Part of a small language model's weights: width 128.
Each number is 50 + 15 x the weight over its row's rms, rounded and kept within 0 to 99. Layers, rows and columns count from 0. The size before them is the row's rms in percent of the matrix's.

# layer 5 MLP up, 512x128, rms 0.181, rows 47-74, columns 0-127
097:69 61 40 61 74 82 41 59 31 48 49 66 28 60 46 59 26 60 79 49 25 57 63 64 40 47 36 53 60 51 39 52 67 59 34 50 61 71 45 42 73 65 79 72 40 37 39 62 36 60 55 28 53 42 64 71 22 25 48 26 46 57 84 49 46 62 36 57 58 58 21 61 47 31 51 73 69 78 58 43 71 53 43 30 62 29 50 31 73 42 55 66 49 54 43 65 24 50 37 47 39 64 62 37 77 34 41 45 63 41 26 70 50 39 67 59 74 61 65 55 35 50 70 55 51 59 75 60
101:54 67 36 56 17 57 33 57 56 65 41 38 36 53 32 50 29 43 70 40 56 44 77 41 49 21 86 35 72 44 34 56 68 51 43 41 52 51 63 52 71 59 61 65 34 20 35 49 32 29 59 67 34 34 56 40 40 37 41 60 56 52 60 48 54 45 64 48 63 40 37 38 21 40 87 65 32 61 63 51 25 64 43 37 46 57 38 60 24 48 40 45 28 68 44 63 37 40 62 32 46 68 60 58 57 59 41 32 43 54 51 24 54 32 57 66 25 43 72 47 18 52 69 29 43 73 28 85
094:44 72 76 72 37 38 35 51 34 37 44 63 34 51 36 32 71 50 56 66 69 28 68 37 72 31 43 77 45 39 57 37 16 55 44 47 72 39 71 28 37 43 63 47 47 07 67 60 73 52 73 29 44 24 53 72 43 48 62 39 32 58 41 39 60 42 32 54 53 43 68 38 39 62 28 54 38 61 49 68 49 18 72 49 61 53 50 56 31 79 71 72 68 35 40 60 48 32 40 47 44 56 36 76 53 64 55 58 34 43 52 67 32 28 67 35 73 49 44 42 55 53 38 50 73 38 53 37
103:39 61 20 44 22 43 27 28 60 70 45 37 68 53 26 39 62 30 49 46 34 45 40 64 67 62 74 19 43 37 41 31 54 44 31 60 48 38 59 75 55 46 41 60 42 35 54 55 65 57 97 32 54 56 45 71 69 45 57 49 67 40 40 69 57 52 31 32 58 42 48 42 65 36 68 40 68 53 62 46 78 53 40 49 50 36 76 62 28 63 62 33 26 74 35 23 73 57 66 29 62 45 53 44 50 56 54 45 33 56 60 13 65 27 42 51 58 48 43 70 39 53 86 41 68 55 55 49
095:47 59 36 33 36 84 38 59 46 46 23 43 23 57 35 71 28 41 77 20 22 48 84 66 45 42 47 33 40 43 34 43 58 51 40 44 41 49 71 41 75 49 27 36 56 44 21 48 36 89 24 17 39 15 34 42 48 55 45 43 82 67 48 54 62 62 29 67 33 38 50 53 23 36 31 56 52 64 43 57 42 61 61 48 34 44 65 51 62 32 43 47 40 40 34 46 43 41 53 45 40 54 49 44 59 44 29 50 44 61 49 57 37 63 52 46 49 75 47 60 39 81 53 77 62 52 69 44
095:49 40 56 44 61 63 38 27 45 55 39 25 44 46 41 55 74 48 36 46 39 45 36 29 71 37 38 23 52 40 43 27 59 70 54 72 48 34 76 70 48 50 55 55 40 62 22 48 86 35 48 47 61 35 66 59 19 38 33 46 57 50 61 76 66 35 68 42 59 19 54 57 55 22 51 77 58 58 40 25 54 45 60 64 69 64 55 46 41 66 59 30 32 76 54 54 62 43 40 39 81 62 39 67 56 47 51 39 65 22 59 29 59 57 62 38 53 56 41 57 57 88 65 36 79 77 34 48
100:51 69 52 58 57 40 73 71 83 35 19 51 30 67 53 86 31 60 41 27 53 61 47 66 56 44 49 36 53 47 30 39 48 41 30 24 50 34 28 55 50 51 46 30 47 40 60 31 56 25 65 52 48 60 60 43 48 25 17 61 42 46 60 50 50 77 36 34 38 62 62 38 67 54 45 49 39 55 29 53 24 69 67 48 44 51 51 77 71 76 36 22 53 70 55 73 47 57 29 62 56 12 61 63 53 68 39 54 23 41 65 36 25 46 50 27 71 35 55 59 56 59 60 51 37 60 39 34
095:45 24 59 37 73 55 28 59 37 65 57 38 66 35 46 58 84 25 30 61 60 28 61 69 47 41 56 30 59 43 56 57 30 50 35 55 44 38 70 57 28 81 43 64 28 52 61 48 54 41 67 55 28 35 77 62 78 42 14 43 59 77 36 48 46 70 80 52 57 39 84 32 49 38 47 43 60 40 59 65 57 60 60 45 54 36 27 41 67 36 52 75 73 54 35 42 47 69 57 48 52 37 24 56 51 46 36 59 54 77 35 64 46 37 70 55 51 37 67 30 38 58 47 42 50 47 10 54
109:55 61 50 79 50 41 40 35 50 28 58 53 65 22 40 64 57 57 74 61 42 22 42 46 47 49 28 46 46 69 04 41 47 67 53 45 37 56 58 58 56 51 58 18 48 59 40 79 41 73 43 46 34 77 83 39 44 73 46 60 36 28 64 22 71 39 54 52 40 35 49 53 38 55 51 40 43 70 62 52 60 68 51 56 66 67 55 66 66 50 39 56 81 64 51 50 29 62 64 64 70 63 68 30 49 34 33 41 65 67 69 62 26 73 42 42 39 63 62 23 34 80 53 49 33 47 66 51
090:35 24 32 38 55 38 39 42 54 53 40 53 37 63 48 59 27 46 67 50 44 53 52 70 56 50 45 32 58 23 26 33 58 51 49 31 68 35 51 66 06 42 63 43 37 42 30 53 52 64 62 52 35 47 44 36 49 51 31 65 17 44 50 64 37 79 55 61 81 45 44 55 65 71 49 43 50 18 35 11 51 47 47 52 71 53 64 42 17 47 37 45 51 50 63 48 43 52 33 52 56 46 55 37 54 71 70 34 46 60 33 76 45 67 15 50 75 25 62 62 34 52 61 12 34 52 39 30
103:34 30 48 57 18 52 41 73 56 49 52 68 44 55 40 38 62 68 77 46 51 51 70 26 18 48 64 52 68 35 31 21 45 40 38 27 37 45 23 61 32 61 21 43 66 44 39 68 12 61 60 42 46 53 46 54 59 66 57 54 82 43 45 53 56 60 62 51 55 37 52 63 49 48 77 57 45 68 61 31 45 43 35 52 59 43 54 50 40 53 55 57 24 21 21 55 39 52 75 56 52 54 50 68 53 60 79 49 81 36 55 60 58 46 45 19 61 77 65 57 47 53 66 36 11 75 44 53
105:73 44 16 49 42 70 61 69 33 81 43 36 50 64 59 69 24 33 79 41 52 44 26 35 50 34 46 46 54 50 66 60 44 34 42 45 72 54 37 55 60 39 32 34 36 51 64 42 36 42 53 75 16 34 54 49 32 59 61 54 50 49 43 43 37 34 59 67 66 78 37 63 30 47 38 61 92 39 63 31 44 71 50 54 49 64 44 50 71 35 52 60 76 60 50 66 40 57 50 62 53 29 60 37 45 21 51 61 61 56 64 23 16 65 49 50 39 81 69 37 53 38 52 69 34 74 55 53
099:41 80 39 42 43 62 73 41 27 44 50 73 33 28 56 50 33 50 65 69 37 57 29 62 57 14 76 71 47 49 53 60 44 42 22 39 48 63 47 47 67 43 50 32 47 48 34 67 56 45 42 66 85 44 56 54 63 69 42 29 39 33 58 25 51 56 54 86 43 66 58 65 30 33 51 46 53 67 30 57 50 28 29 65 68 53 36 53 54 50 49 81 71 73 64 61 58 48 38 75 49 29 42 12 16 56 56 48 34 37 59 55 58 52 67 53 50 56 73 64 40 39 40 74 42 59 37 40
094:85 71 19 32 63 57 48 37 57 40 39 61 47 58 53 32 33 44 53 47 63 32 14 54 37 18 51 54 63 25 45 49 45 46 52 47 48 44 57 44 78 58 59 60 63 44 58 36 54 45 30 35 78 64 27 72 48 61 28 63 56 68 41 36 69 47 49 66 50 17 44 37 25 45 54 35 68 73 54 31 31 70 44 48 41 28 33 45 54 31 84 65 43 18 34 67 52 49 79 44 68 57 35 71 47 28 53 24 57 41 56 40 65 54 55 43 68 38 59 40 47 31 57 44 51 60 57 76
105:45 43 72 22 59 55 42 47 41 63 65 49 33 49 97 43 68 38 59 68 44 37 49 67 50 16 53 58 60 51 75 46 68 72 40 42 38 46 35 77 52 52 52 60 30 56 50 41 43 66 62 41 31 65 84 57 36 59 50 37 60 55 51 77 53 52 35 24 50 64 42 48 46 70 47 28 60 69 46 50 39 68 30 19 46 51 35 25 49 58 24 41 56 61 62 56 58 78 73 39 60 66 64 47 69 69 29 53 32 29 40 34 33 23 56 31 73 73 63 42 40 43 30 62 50 71 52 54
103:31 67 41 41 49 56 58 42 70 57 55 31 37 16 30 42 46 57 29 48 48 55 63 59 21 34 65 37 37 60 64 22 57 63 74 58 31 31 49 59 72 78 48 61 44 35 72 32 68 42 61 51 18 64 44 44 33 41 21 42 52 52 31 34 53 21 36 47 59 29 37 29 53 38 51 77 51 42 43 21 60 51 67 58 50 60 49 58 83 52 34 44 47 47 46 21 38 35 47 09 44 61 31 52 52 64 43 63 43 33 39 80 54 76 62 31 48 44 26 53 62 47 63 60 52 57 49 40
093:72 50 70 69 61 82 56 82 62 63 45 69 41 48 62 63 68 45 69 41 57 61 24 67 37 33 41 49 31 64 38 31 73 42 79 43 71 29 45 62 58 66 54 56 26 57 72 46 63 39 63 52 42 81 69 28 81 61 35 54 24 31 89 47 32 39 46 23 61 47 68 30 52 50 49 52 22 48 40 57 54 61 62 48 31 35 47 48 43 41 77 70 47 66 71 42 31 50 62 59 63 41 45 28 58 20 29 57 50 49 42 59 48 45 27 58 43 40 57 42 53 61 38 45 32 60 52 56
096:17 59 33 69 76 48 55 69 44 75 47 64 51 22 54 48 61 14 61 55 68 61 55 33 65 36 54 40 54 55 31 51 63 55 17 54 51 53 57 45 53 64 65 58 49 24 66 49 45 63 39 54 57 45 70 55 63 31 74 43 46 39 55 39 20 40 77 40 69 67 28 54 62 70 48 61 28 45 50 22 51 51 42 55 81 47 36 32 43 74 53 55 69 38 40 52 42 53 74 56 39 35 45 27 39 63 43 45 68 41 52 84 86 29 28 28 43 37 27 68 64 50 45 70 39 39 39 55
107:50 44 49 63 50 48 45 49 35 49 51 33 09 08 43 29 51 39 52 60 75 27 43 54 38 34 63 48 36 62 58 67 41 30 60 58 67 60 47 66 42 51 57 34 26 44 70 68 38 74 42 35 60 51 38 55 77 67 56 36 51 48 28 51 40 61 53 53 83 46 57 36 62 36 21 56 67 26 56 47 52 52 53 38 35 48 32 59 49 33 41 42 53 42 52 56 42 66 63 49 32 12 15 37 73 32 30 81 42 88 46 81 31 40 63 57 47 29 52 46 52 43 44 57 36 50 71 40
103:66 56 50 50 19 51 62 42 52 54 67 67 56 43 28 62 52 32 33 66 62 60 33 50 66 49 23 55 43 52 34 33 53 54 49 55 68 63 68 52 65 77 53 61 43 87 64 69 47 57 27 68 70 50 55 29 49 46 42 53 40 59 58 87 58 44 38 57 35 20 50 55 72 46 00 53 67 83 27 79 34 76 54 64 40 65 77 68 26 53 40 39 36 54 61 45 75 65 60 46 54 44 25 36 41 36 50 40 37 56 37 56 55 40 54 40 44 56 38 51 33 55 68 41 58 60 50 56
100:50 55 47 43 58 13 25 50 55 58 24 42 30 33 63 67 54 52 62 59 25 60 53 47 70 18 56 49 66 53 78 41 39 23 50 36 68 62 44 55 41 79 55 52 38 32 46 43 59 43 60 53 21 60 52 48 24 37 51 60 45 70 64 47 49 52 48 56 30 50 45 37 48 18 73 47 52 55 45 48 21 39 62 45 55 46 22 42 54 53 28 49 49 61 29 66 32 78 61 51 79 53 30 54 60 76 65 51 39 73 51 49 55 47 49 44 26 71 78 39 39 52 03 62 70 34 35 59
114:38 44 52 66 40 53 39 34 47 63 64 62 45 47 41 50 68 54 58 11 44 75 51 32 62 53 43 58 58 54 55 32 34 68 16 60 69 57 47 53 27 30 63 63 56 60 45 21 35 52 67 26 60 39 39 46 33 17 69 29 40 61 38 56 45 48 72 68 43 46 31 35 70 67 44 42 58 46 52 37 48 72 37 54 57 69 52 58 60 70 56 50 41 29 60 65 84 52 43 97 17 55 29 41 37 39 70 46 41 42 43 39 70 51 68 58 21 71 54 50 70 42 56 37 32 42 22 45
103:48 47 48 35 44 47 44 64 37 26 40 37 59 32 70 65 31 35 48 17 67 49 39 27 50 46 43 47 62 72 63 56 34 55 37 50 31 20 07 65 50 50 69 47 37 71 64 39 56 29 53 51 32 55 67 56 28 57 35 49 44 39 61 45 70 46 12 58 71 64 37 30 45 72 55 66 33 53 72 72 42 56 40 43 37 37 51 60 53 43 35 79 33 48 60 40 26 72 45 67 64 40 47 64 58 51 47 65 47 44 45 35 43 28 72 42 70 63 86 73 63 89 55 48 65 56 47 53
099:24 52 55 49 33 42 70 72 43 35 71 51 39 60 47 40 36 27 70 33 26 44 52 65 89 49 49 49 74 62 51 63 73 99 30 54 51 30 72 64 68 44 55 52 40 54 46 64 48 64 66 48 48 56 15 15 77 45 37 46 53 45 51 44 60 50 26 81 30 28 34 72 27 46 48 38 64 41 55 45 55 63 52 31 48 57 31 46 80 66 43 50 52 41 50 24 51 50 45 39 62 37 64 45 50 55 41 46 41 48 56 59 47 33 38 43 42 62 42 62 40 52 42 63 11 43 59 49
102:47 82 36 40 58 45 44 67 35 59 79 40 39 40 81 79 36 39 53 60 59 33 12 44 35 50 37 00 56 41 53 55 34 47 45 74 59 50 49 56 39 31 69 40 47 70 24 42 36 64 47 68 35 41 42 54 49 48 68 40 50 74 71 59 28 69 42 67 61 44 32 49 61 34 45 57 64 62 48 65 40 39 49 46 63 60 46 41 63 69 65 40 39 52 51 53 56 65 66 24 38 35 81 39 24 71 49 49 47 60 30 68 43 22 45 43 47 65 78 70 68 57 55 73 54 62 40 50
103:65 74 33 41 51 73 50 48 66 62 64 56 43 39 62 34 41 63 49 68 41 51 63 32 39 41 44 33 52 51 39 36 50 74 33 59 75 91 40 38 65 48 36 37 20 42 67 25 59 46 47 44 42 50 41 32 90 57 42 13 54 69 49 72 74 46 60 69 45 34 30 64 64 30 49 44 28 74 52 59 48 68 58 38 19 48 54 70 46 42 68 36 52 61 27 51 36 42 51 47 42 22 50 58 39 55 66 62 78 50 51 31 67 82 75 48 62 36 36 61 66 62 44 49 55 64 48 33
101:49 44 57 50 56 54 63 55 40 51 58 51 41 64 30 55 22 41 64 29 46 84 41 43 52 49 24 56 77 66 68 40 46 38 81 49 38 65 34 59 33 49 39 36 77 58 49 55 39 74 70 53 14 55 50 72 32 69 51 42 67 54 49 35 61 81 67 35 55 51 54 76 48 43 70 55 47 42 50 50 36 63 77 37 64 50 32 59 60 59 32 44 67 65 28 53 35 57 55 51 56 47 60 30 60 34 48 51 29 67 41 41 69 25 37 44 22 77 55 72 82 12 31 67 59 55 39 33
106:68 65 36 69 50 27 44 44 39 33 63 40 42 20 31 49 44 29 60 58 60 52 46 67 55 45 38 43 56 65 77 58 52 58 33 33 55 68 84 10 47 32 63 66 63 51 53 41 48 61 31 38 39 60 52 58 61 53 63 37 53 28 27 63 69 59 15 72 58 75 39 24 27 43 37 49 41 35 39 53 48 72 75 75 44 47 76 31 43 48 48 65 46 51 55 49 33 73 51 60 44 71 55 52 42 49 57 24 50 29 31 37 10 49 35 71 31 41 42 78 48 34 67 56 53 63 56 43
# layer 5 MLP down (transposed), 512x128, rms 0.184, rows 47-73, columns 0-127
107:62 37 62 24 26 67 70 72 41 62 55 62 54 58 39 80 55 33 32 50 48 55 58 51 42 29 61 27 56 49 50 64 45 15 59 24 50 61 70 20 39 56 52 47 42 74 58 27 52 55 45 62 18 46 59 48 57 77 53 32 73 70 66 62 25 35 39 74 38 33 55 70 60 45 39 42 73 68 52 73 42 50 48 52 55 23 32 22 17 61 48 52 48 32 68 72 52 54 18 40 50 44 70 52 42 77 54 51 59 55 46 54 37 71 58 58 39 59 70 56 52 43 64 49 23 33 46 45
089:41 23 47 72 50 18 75 57 42 62 46 35 56 31 46 41 30 53 46 36 53 33 59 32 46 51 15 48 39 68 48 50 50 53 57 35 54 70 43 41 56 52 42 54 14 67 70 48 54 58 41 00 32 51 52 48 71 30 50 21 41 56 55 66 34 72 46 44 46 30 41 64 61 59 67 65 58 35 77 46 62 40 65 41 49 42 38 49 43 43 40 63 47 32 50 40 53 71 19 41 46 45 40 53 72 67 66 35 99 47 49 45 51 25 34 52 57 71 54 36 57 38 71 60 38 48 66 43
093:69 19 58 31 53 33 51 34 65 60 43 25 55 36 27 56 49 31 40 52 20 43 49 81 67 49 71 15 35 63 60 54 64 13 59 48 43 51 44 77 67 48 58 73 46 60 63 59 60 68 29 48 53 62 44 49 26 52 65 58 32 49 66 59 35 62 66 53 33 47 44 56 56 37 41 47 37 45 21 35 59 73 21 42 44 48 37 35 65 67 27 18 20 41 52 57 62 50 19 67 43 44 65 37 47 46 36 32 54 59 61 51 78 46 46 42 35 68 56 43 22 47 27 63 46 53 61 39
105:44 61 48 49 49 38 15 62 65 55 62 42 43 45 29 34 56 69 40 48 68 40 32 64 82 26 70 39 73 33 32 66 29 39 68 32 40 44 55 30 70 57 68 63 43 51 49 63 59 61 50 36 65 38 50 48 57 28 54 55 70 57 53 55 36 27 64 36 53 45 43 55 38 50 61 63 36 32 55 48 48 39 39 73 55 57 46 55 28 55 47 53 37 78 23 43 66 29 33 55 35 59 25 96 56 36 60 28 41 66 52 68 53 18 29 68 32 35 49 68 37 44 94 62 38 55 52 33
091:43 17 49 43 62 36 64 65 47 55 29 48 40 50 80 36 92 61 60 36 33 56 61 47 38 56 64 68 63 51 20 40 64 27 66 23 52 34 45 34 55 74 78 77 78 30 36 57 56 19 45 45 49 34 56 56 49 49 40 37 31 59 55 58 49 30 77 47 70 79 60 51 62 38 64 69 64 46 43 75 57 47 13 55 43 37 25 63 45 53 53 62 67 31 69 43 61 51 64 48 27 48 60 52 49 35 43 41 60 62 52 74 47 32 56 51 59 58 57 54 58 25 55 35 46 37 72 27
106:48 53 46 37 51 63 58 41 52 54 50 53 64 48 62 29 51 27 55 57 55 25 47 31 50 46 25 39 70 58 21 51 19 74 43 43 73 53 53 32 63 01 42 88 49 65 53 57 54 66 66 58 47 64 31 48 48 52 48 41 32 23 69 29 37 40 38 57 51 66 47 60 44 35 53 61 71 49 67 06 52 65 54 47 44 66 41 40 31 38 46 54 33 25 57 23 72 33 50 53 51 69 41 59 38 61 67 41 19 34 40 56 59 53 36 69 72 58 39 39 49 45 60 09 36 46 39 48
102:38 55 41 53 56 34 49 55 23 39 55 44 48 62 55 30 48 51 40 31 39 59 27 22 53 79 36 56 35 48 41 19 50 52 46 26 52 37 50 69 56 34 39 45 46 41 44 54 38 44 49 43 93 37 33 65 48 59 69 17 77 61 31 43 38 64 34 58 41 73 63 84 39 79 40 53 55 60 48 81 56 58 46 32 67 52 67 50 64 43 26 48 54 50 88 26 49 50 28 41 19 59 39 71 67 42 37 41 42 61 67 53 74 54 41 35 55 43 65 63 61 69 54 38 34 32 29 60
098:57 52 50 54 43 37 42 75 32 60 42 30 68 34 53 58 73 42 65 61 59 50 67 59 42 50 53 32 68 66 34 47 62 67 55 32 22 43 41 63 41 99 49 70 17 47 84 79 37 31 51 45 23 42 34 55 42 28 34 54 44 74 53 69 25 65 87 42 66 63 46 31 46 56 41 60 75 26 23 47 57 48 60 44 38 80 42 45 45 75 43 23 43 66 46 63 42 54 53 53 66 38 35 49 58 39 52 64 51 60 35 50 46 41 55 59 42 34 44 45 55 44 54 52 58 28 64 21
099:65 69 56 17 44 25 26 47 34 40 48 54 48 50 24 52 44 04 68 46 63 53 45 63 66 42 57 59 39 54 69 38 32 49 40 62 73 44 69 50 44 50 28 56 79 24 67 66 38 67 62 60 25 50 63 56 66 58 60 50 53 73 51 77 53 28 33 57 42 53 55 37 47 21 47 43 53 96 70 45 47 67 65 47 35 54 46 58 39 35 60 30 39 72 39 61 64 48 32 51 57 38 51 42 70 45 46 41 55 51 42 08 61 34 75 28 38 57 61 71 70 58 64 67 42 65 49 44
088:32 40 28 76 27 47 60 42 36 52 70 81 73 40 49 53 51 69 53 61 58 22 48 31 59 43 52 54 25 57 73 80 42 86 53 38 76 40 36 49 55 54 44 52 68 48 49 44 68 60 36 46 63 55 56 40 29 34 44 62 58 42 39 80 86 48 10 45 56 55 41 42 71 78 47 58 63 53 52 68 64 49 51 32 49 56 51 64 76 40 37 55 78 55 34 28 53 35 57 57 51 42 42 48 78 36 48 54 55 47 28 61 35 45 31 73 61 22 53 68 58 45 65 74 35 40 25 52
106:28 78 29 65 46 43 36 33 48 93 35 69 82 49 58 91 58 45 39 38 60 45 68 48 48 35 55 84 58 57 37 59 43 43 49 55 51 43 41 29 46 35 36 48 30 68 56 63 48 43 46 36 50 56 64 10 48 44 41 54 48 43 75 49 66 47 58 63 58 65 38 53 38 30 25 64 58 73 40 57 29 67 33 64 61 56 54 61 31 42 30 46 56 45 52 71 50 72 24 26 45 59 45 47 58 57 65 33 75 46 65 46 56 40 23 69 67 73 38 54 46 56 26 80 56 31 61 43
096:55 13 15 45 43 59 27 28 65 45 57 64 67 62 50 50 61 39 67 26 33 48 48 59 55 43 56 58 36 57 43 56 52 41 50 49 42 48 29 22 39 65 71 48 45 46 43 33 28 44 64 36 37 82 62 33 59 35 30 60 34 29 25 29 35 64 65 42 51 44 20 64 39 86 54 48 26 68 35 45 50 20 38 23 64 31 69 43 57 66 62 56 41 55 56 18 61 54 68 52 36 75 46 34 37 42 48 47 46 51 62 48 40 39 44 62 64 43 46 60 36 87 56 25 42 29 50 40
097:68 45 55 43 38 60 70 50 71 50 39 77 35 31 60 60 33 60 58 44 93 37 67 50 58 60 66 51 70 72 63 59 43 61 49 58 36 67 45 56 59 26 62 62 32 29 32 68 84 55 49 75 56 42 37 99 68 58 69 53 68 50 74 76 64 34 40 49 83 52 23 58 34 62 45 38 56 49 68 39 51 17 39 32 53 46 46 52 73 58 67 56 54 46 43 39 38 55 29 46 39 72 48 44 52 27 37 39 56 35 38 69 36 45 41 40 51 67 49 51 39 68 75 42 51 49 64 54
090:19 30 48 61 46 55 37 00 65 57 46 62 32 52 38 69 44 54 65 57 46 65 70 42 38 61 71 43 61 68 65 67 41 61 41 49 66 35 59 47 42 36 52 48 44 45 32 63 59 53 45 70 52 67 55 64 74 62 48 43 39 45 26 62 56 62 46 70 69 63 52 81 87 30 63 64 36 31 73 23 47 55 68 57 43 24 59 48 47 76 39 49 50 57 39 43 59 30 43 60 32 44 65 31 22 38 66 77 54 80 41 27 22 50 27 57 44 57 43 57 48 44 37 72 57 49 30 42
104:25 61 29 74 66 32 37 53 59 27 49 69 57 71 51 64 56 61 25 46 46 46 72 52 32 71 80 53 58 62 65 64 52 46 21 35 39 36 60 21 41 48 50 26 51 56 49 27 52 24 49 57 48 54 56 49 60 62 43 60 19 62 47 63 44 49 30 08 31 37 51 59 87 46 61 49 62 50 40 71 29 56 69 63 77 36 66 38 38 58 50 35 84 41 52 56 46 60 62 46 47 60 40 59 55 55 31 39 55 53 82 47 47 47 60 72 55 23 51 45 28 32 82 45 44 48 69 40
109:60 60 64 57 39 45 37 59 06 91 41 60 31 28 57 41 41 65 64 51 54 64 71 63 67 21 33 54 64 41 63 60 60 82 75 22 49 57 35 29 55 58 32 49 49 48 44 47 53 53 67 47 44 61 40 75 45 39 58 17 32 48 51 49 45 63 59 63 71 57 68 36 63 54 53 58 82 64 29 28 52 47 70 64 30 64 66 51 29 57 39 57 56 55 69 49 30 41 48 64 44 34 44 71 45 55 38 70 45 40 61 47 84 56 18 78 31 59 43 36 51 49 67 64 62 63 57 61
110:36 58 56 43 53 48 59 38 23 47 63 41 47 38 81 51 43 59 23 46 58 48 47 40 63 79 51 60 35 37 70 94 71 17 46 58 64 50 40 67 48 49 62 51 54 65 49 37 48 79 45 68 85 60 43 51 36 63 69 47 44 62 64 52 64 34 37 38 39 45 23 39 59 42 51 47 51 56 50 71 29 25 30 63 51 39 42 60 40 54 67 47 46 58 46 55 15 40 46 64 85 42 87 20 60 43 30 40 52 40 31 30 52 25 46 39 61 68 48 53 75 44 52 51 68 44 27 75
098:52 50 38 51 44 42 53 55 60 59 28 40 42 86 54 25 53 57 41 43 66 51 49 34 50 51 64 60 57 53 37 59 36 39 45 26 86 62 48 65 67 83 75 33 52 40 33 73 37 24 81 77 48 30 22 43 42 81 71 48 45 79 51 60 69 63 24 54 43 78 55 78 51 38 35 48 51 36 54 71 38 76 55 43 55 43 54 40 42 47 42 36 60 54 56 41 23 33 61 34 35 51 69 55 44 57 46 53 50 58 58 65 48 89 38 52 57 57 36 49 37 35 56 24 84 46 65 46
110:47 75 41 60 69 25 89 44 62 48 71 29 63 59 18 50 47 36 61 61 46 64 63 64 18 77 36 47 56 57 54 53 73 40 33 49 27 59 62 35 83 31 39 68 45 51 74 53 48 68 27 59 61 74 53 56 45 48 52 73 60 62 61 53 55 41 44 31 48 50 35 60 64 44 53 57 77 58 22 39 56 61 75 65 74 54 65 50 42 04 44 62 40 43 44 45 55 45 51 47 50 50 33 38 62 49 43 31 37 64 78 16 42 58 23 34 56 35 42 55 45 55 61 44 68 48 69 58
107:53 36 31 37 62 39 32 46 68 59 72 48 55 54 49 64 52 45 41 33 51 54 66 64 43 56 68 59 66 40 65 24 44 62 46 46 60 55 53 34 33 50 50 64 36 52 38 79 43 57 68 66 37 28 61 80 33 47 49 88 45 29 73 27 71 42 39 40 53 67 86 45 61 28 37 62 56 65 75 29 47 55 35 30 84 37 59 39 50 34 71 36 47 47 70 70 25 43 66 39 27 61 76 61 47 47 34 55 32 33 57 52 40 58 57 53 57 91 48 34 43 37 40 85 42 47 59 51
104:51 53 29 28 64 68 35 41 42 57 35 26 41 48 25 58 60 58 52 65 38 19 06 42 34 36 42 64 57 54 27 45 56 28 57 41 33 59 63 49 45 64 46 47 60 47 62 45 40 61 29 59 54 43 43 30 63 39 32 61 72 69 65 29 58 56 46 61 73 53 54 50 56 60 29 48 55 32 54 82 44 30 64 58 68 53 49 55 36 41 48 30 51 63 65 60 29 62 52 61 50 53 62 47 19 72 44 40 36 30 47 86 15 55 55 86 43 52 32 32 81 46 84 43 64 53 67 43
110:40 60 45 63 59 45 77 47 27 48 52 38 65 48 79 53 55 45 59 46 50 61 54 18 52 61 36 45 33 43 56 45 67 74 33 59 76 42 68 32 53 61 16 63 61 73 84 49 63 47 38 52 57 36 43 57 30 26 58 62 55 72 36 42 76 55 45 72 64 55 42 36 49 28 42 49 49 32 29 50 30 77 35 41 69 38 53 51 41 49 29 73 35 33 37 48 58 74 51 90 33 67 49 47 64 40 69 53 48 32 59 85 70 50 44 59 31 49 18 33 51 61 43 68 39 45 71 43
104:48 86 21 38 32 43 30 25 64 28 59 51 39 19 44 87 57 39 49 26 43 34 83 59 60 50 59 47 20 58 53 46 37 69 49 53 31 47 66 56 47 47 53 55 39 63 56 41 49 35 47 45 63 58 37 90 54 34 66 35 65 45 58 48 53 44 32 35 78 45 36 68 47 60 65 52 20 39 44 36 47 55 52 49 77 45 60 40 39 52 56 42 19 45 79 40 57 35 45 72 22 41 45 54 53 27 50 63 53 27 42 40 43 38 58 53 43 55 25 60 59 23 53 28 77 37 47 71
094:63 79 48 40 64 45 58 46 54 89 50 70 61 45 41 31 24 41 58 42 57 55 51 48 33 76 65 78 53 51 58 34 44 60 42 43 36 52 28 50 51 43 66 58 37 57 72 51 58 40 88 31 31 47 43 32 42 52 35 50 46 59 62 59 51 57 65 45 46 59 25 45 75 55 44 27 26 49 35 06 38 34 80 48 75 47 61 58 46 54 40 82 48 56 53 63 45 42 35 59 59 31 76 36 36 68 51 82 91 46 39 66 52 50 47 57 59 61 57 44 80 53 50 52 47 26 28 55
109:55 69 66 34 35 64 35 63 44 76 54 53 41 38 49 55 45 76 64 79 36 47 62 77 63 25 39 75 31 52 82 64 54 44 45 51 30 74 51 31 69 43 30 49 48 73 45 66 55 55 58 37 22 58 58 61 60 37 37 51 22 67 59 34 45 43 37 58 51 67 57 44 42 56 59 38 70 59 36 71 42 55 51 41 39 47 61 30 41 38 44 38 47 49 38 42 36 49 29 53 54 82 59 44 40 51 64 29 47 27 39 54 60 62 32 32 65 51 67 06 47 51 22 72 68 96 38 58
100:44 54 71 59 49 66 35 63 37 71 39 33 57 49 53 81 52 43 48 57 87 68 54 43 61 52 33 51 69 41 54 68 47 57 54 59 66 49 30 54 52 54 54 56 65 51 54 68 33 48 67 61 22 56 76 69 37 67 22 46 45 15 44 67 52 43 61 55 37 66 66 10 42 38 54 68 47 73 50 79 48 57 46 75 20 58 60 38 43 53 62 18 61 43 38 60 62 44 44 55 56 63 38 64 36 58 74 65 71 54 37 58 35 80 52 36 64 76 36 22 70 37 32 30 39 33 36 40
103:42 44 70 51 41 58 46 63 35 27 43 64 50 54 42 52 43 32 66 69 25 65 55 13 31 39 44 65 59 32 44 81 58 48 43 52 34 55 35 37 40 58 47 47 31 58 62 72 61 47 65 45 47 43 38 64 17 50 29 75 46 65 81 18 39 53 69 62 53 70 78 35 31 36 57 58 68 40 38 79 46 29 42 44 51 64 54 43 90 47 41 49 34 63 68 57 52 66 58 54 69 27 31 48 26 39 40 55 27 55 66 54 07 46 49 58 28 51 43 59 56 34 43 35 60 53 66 65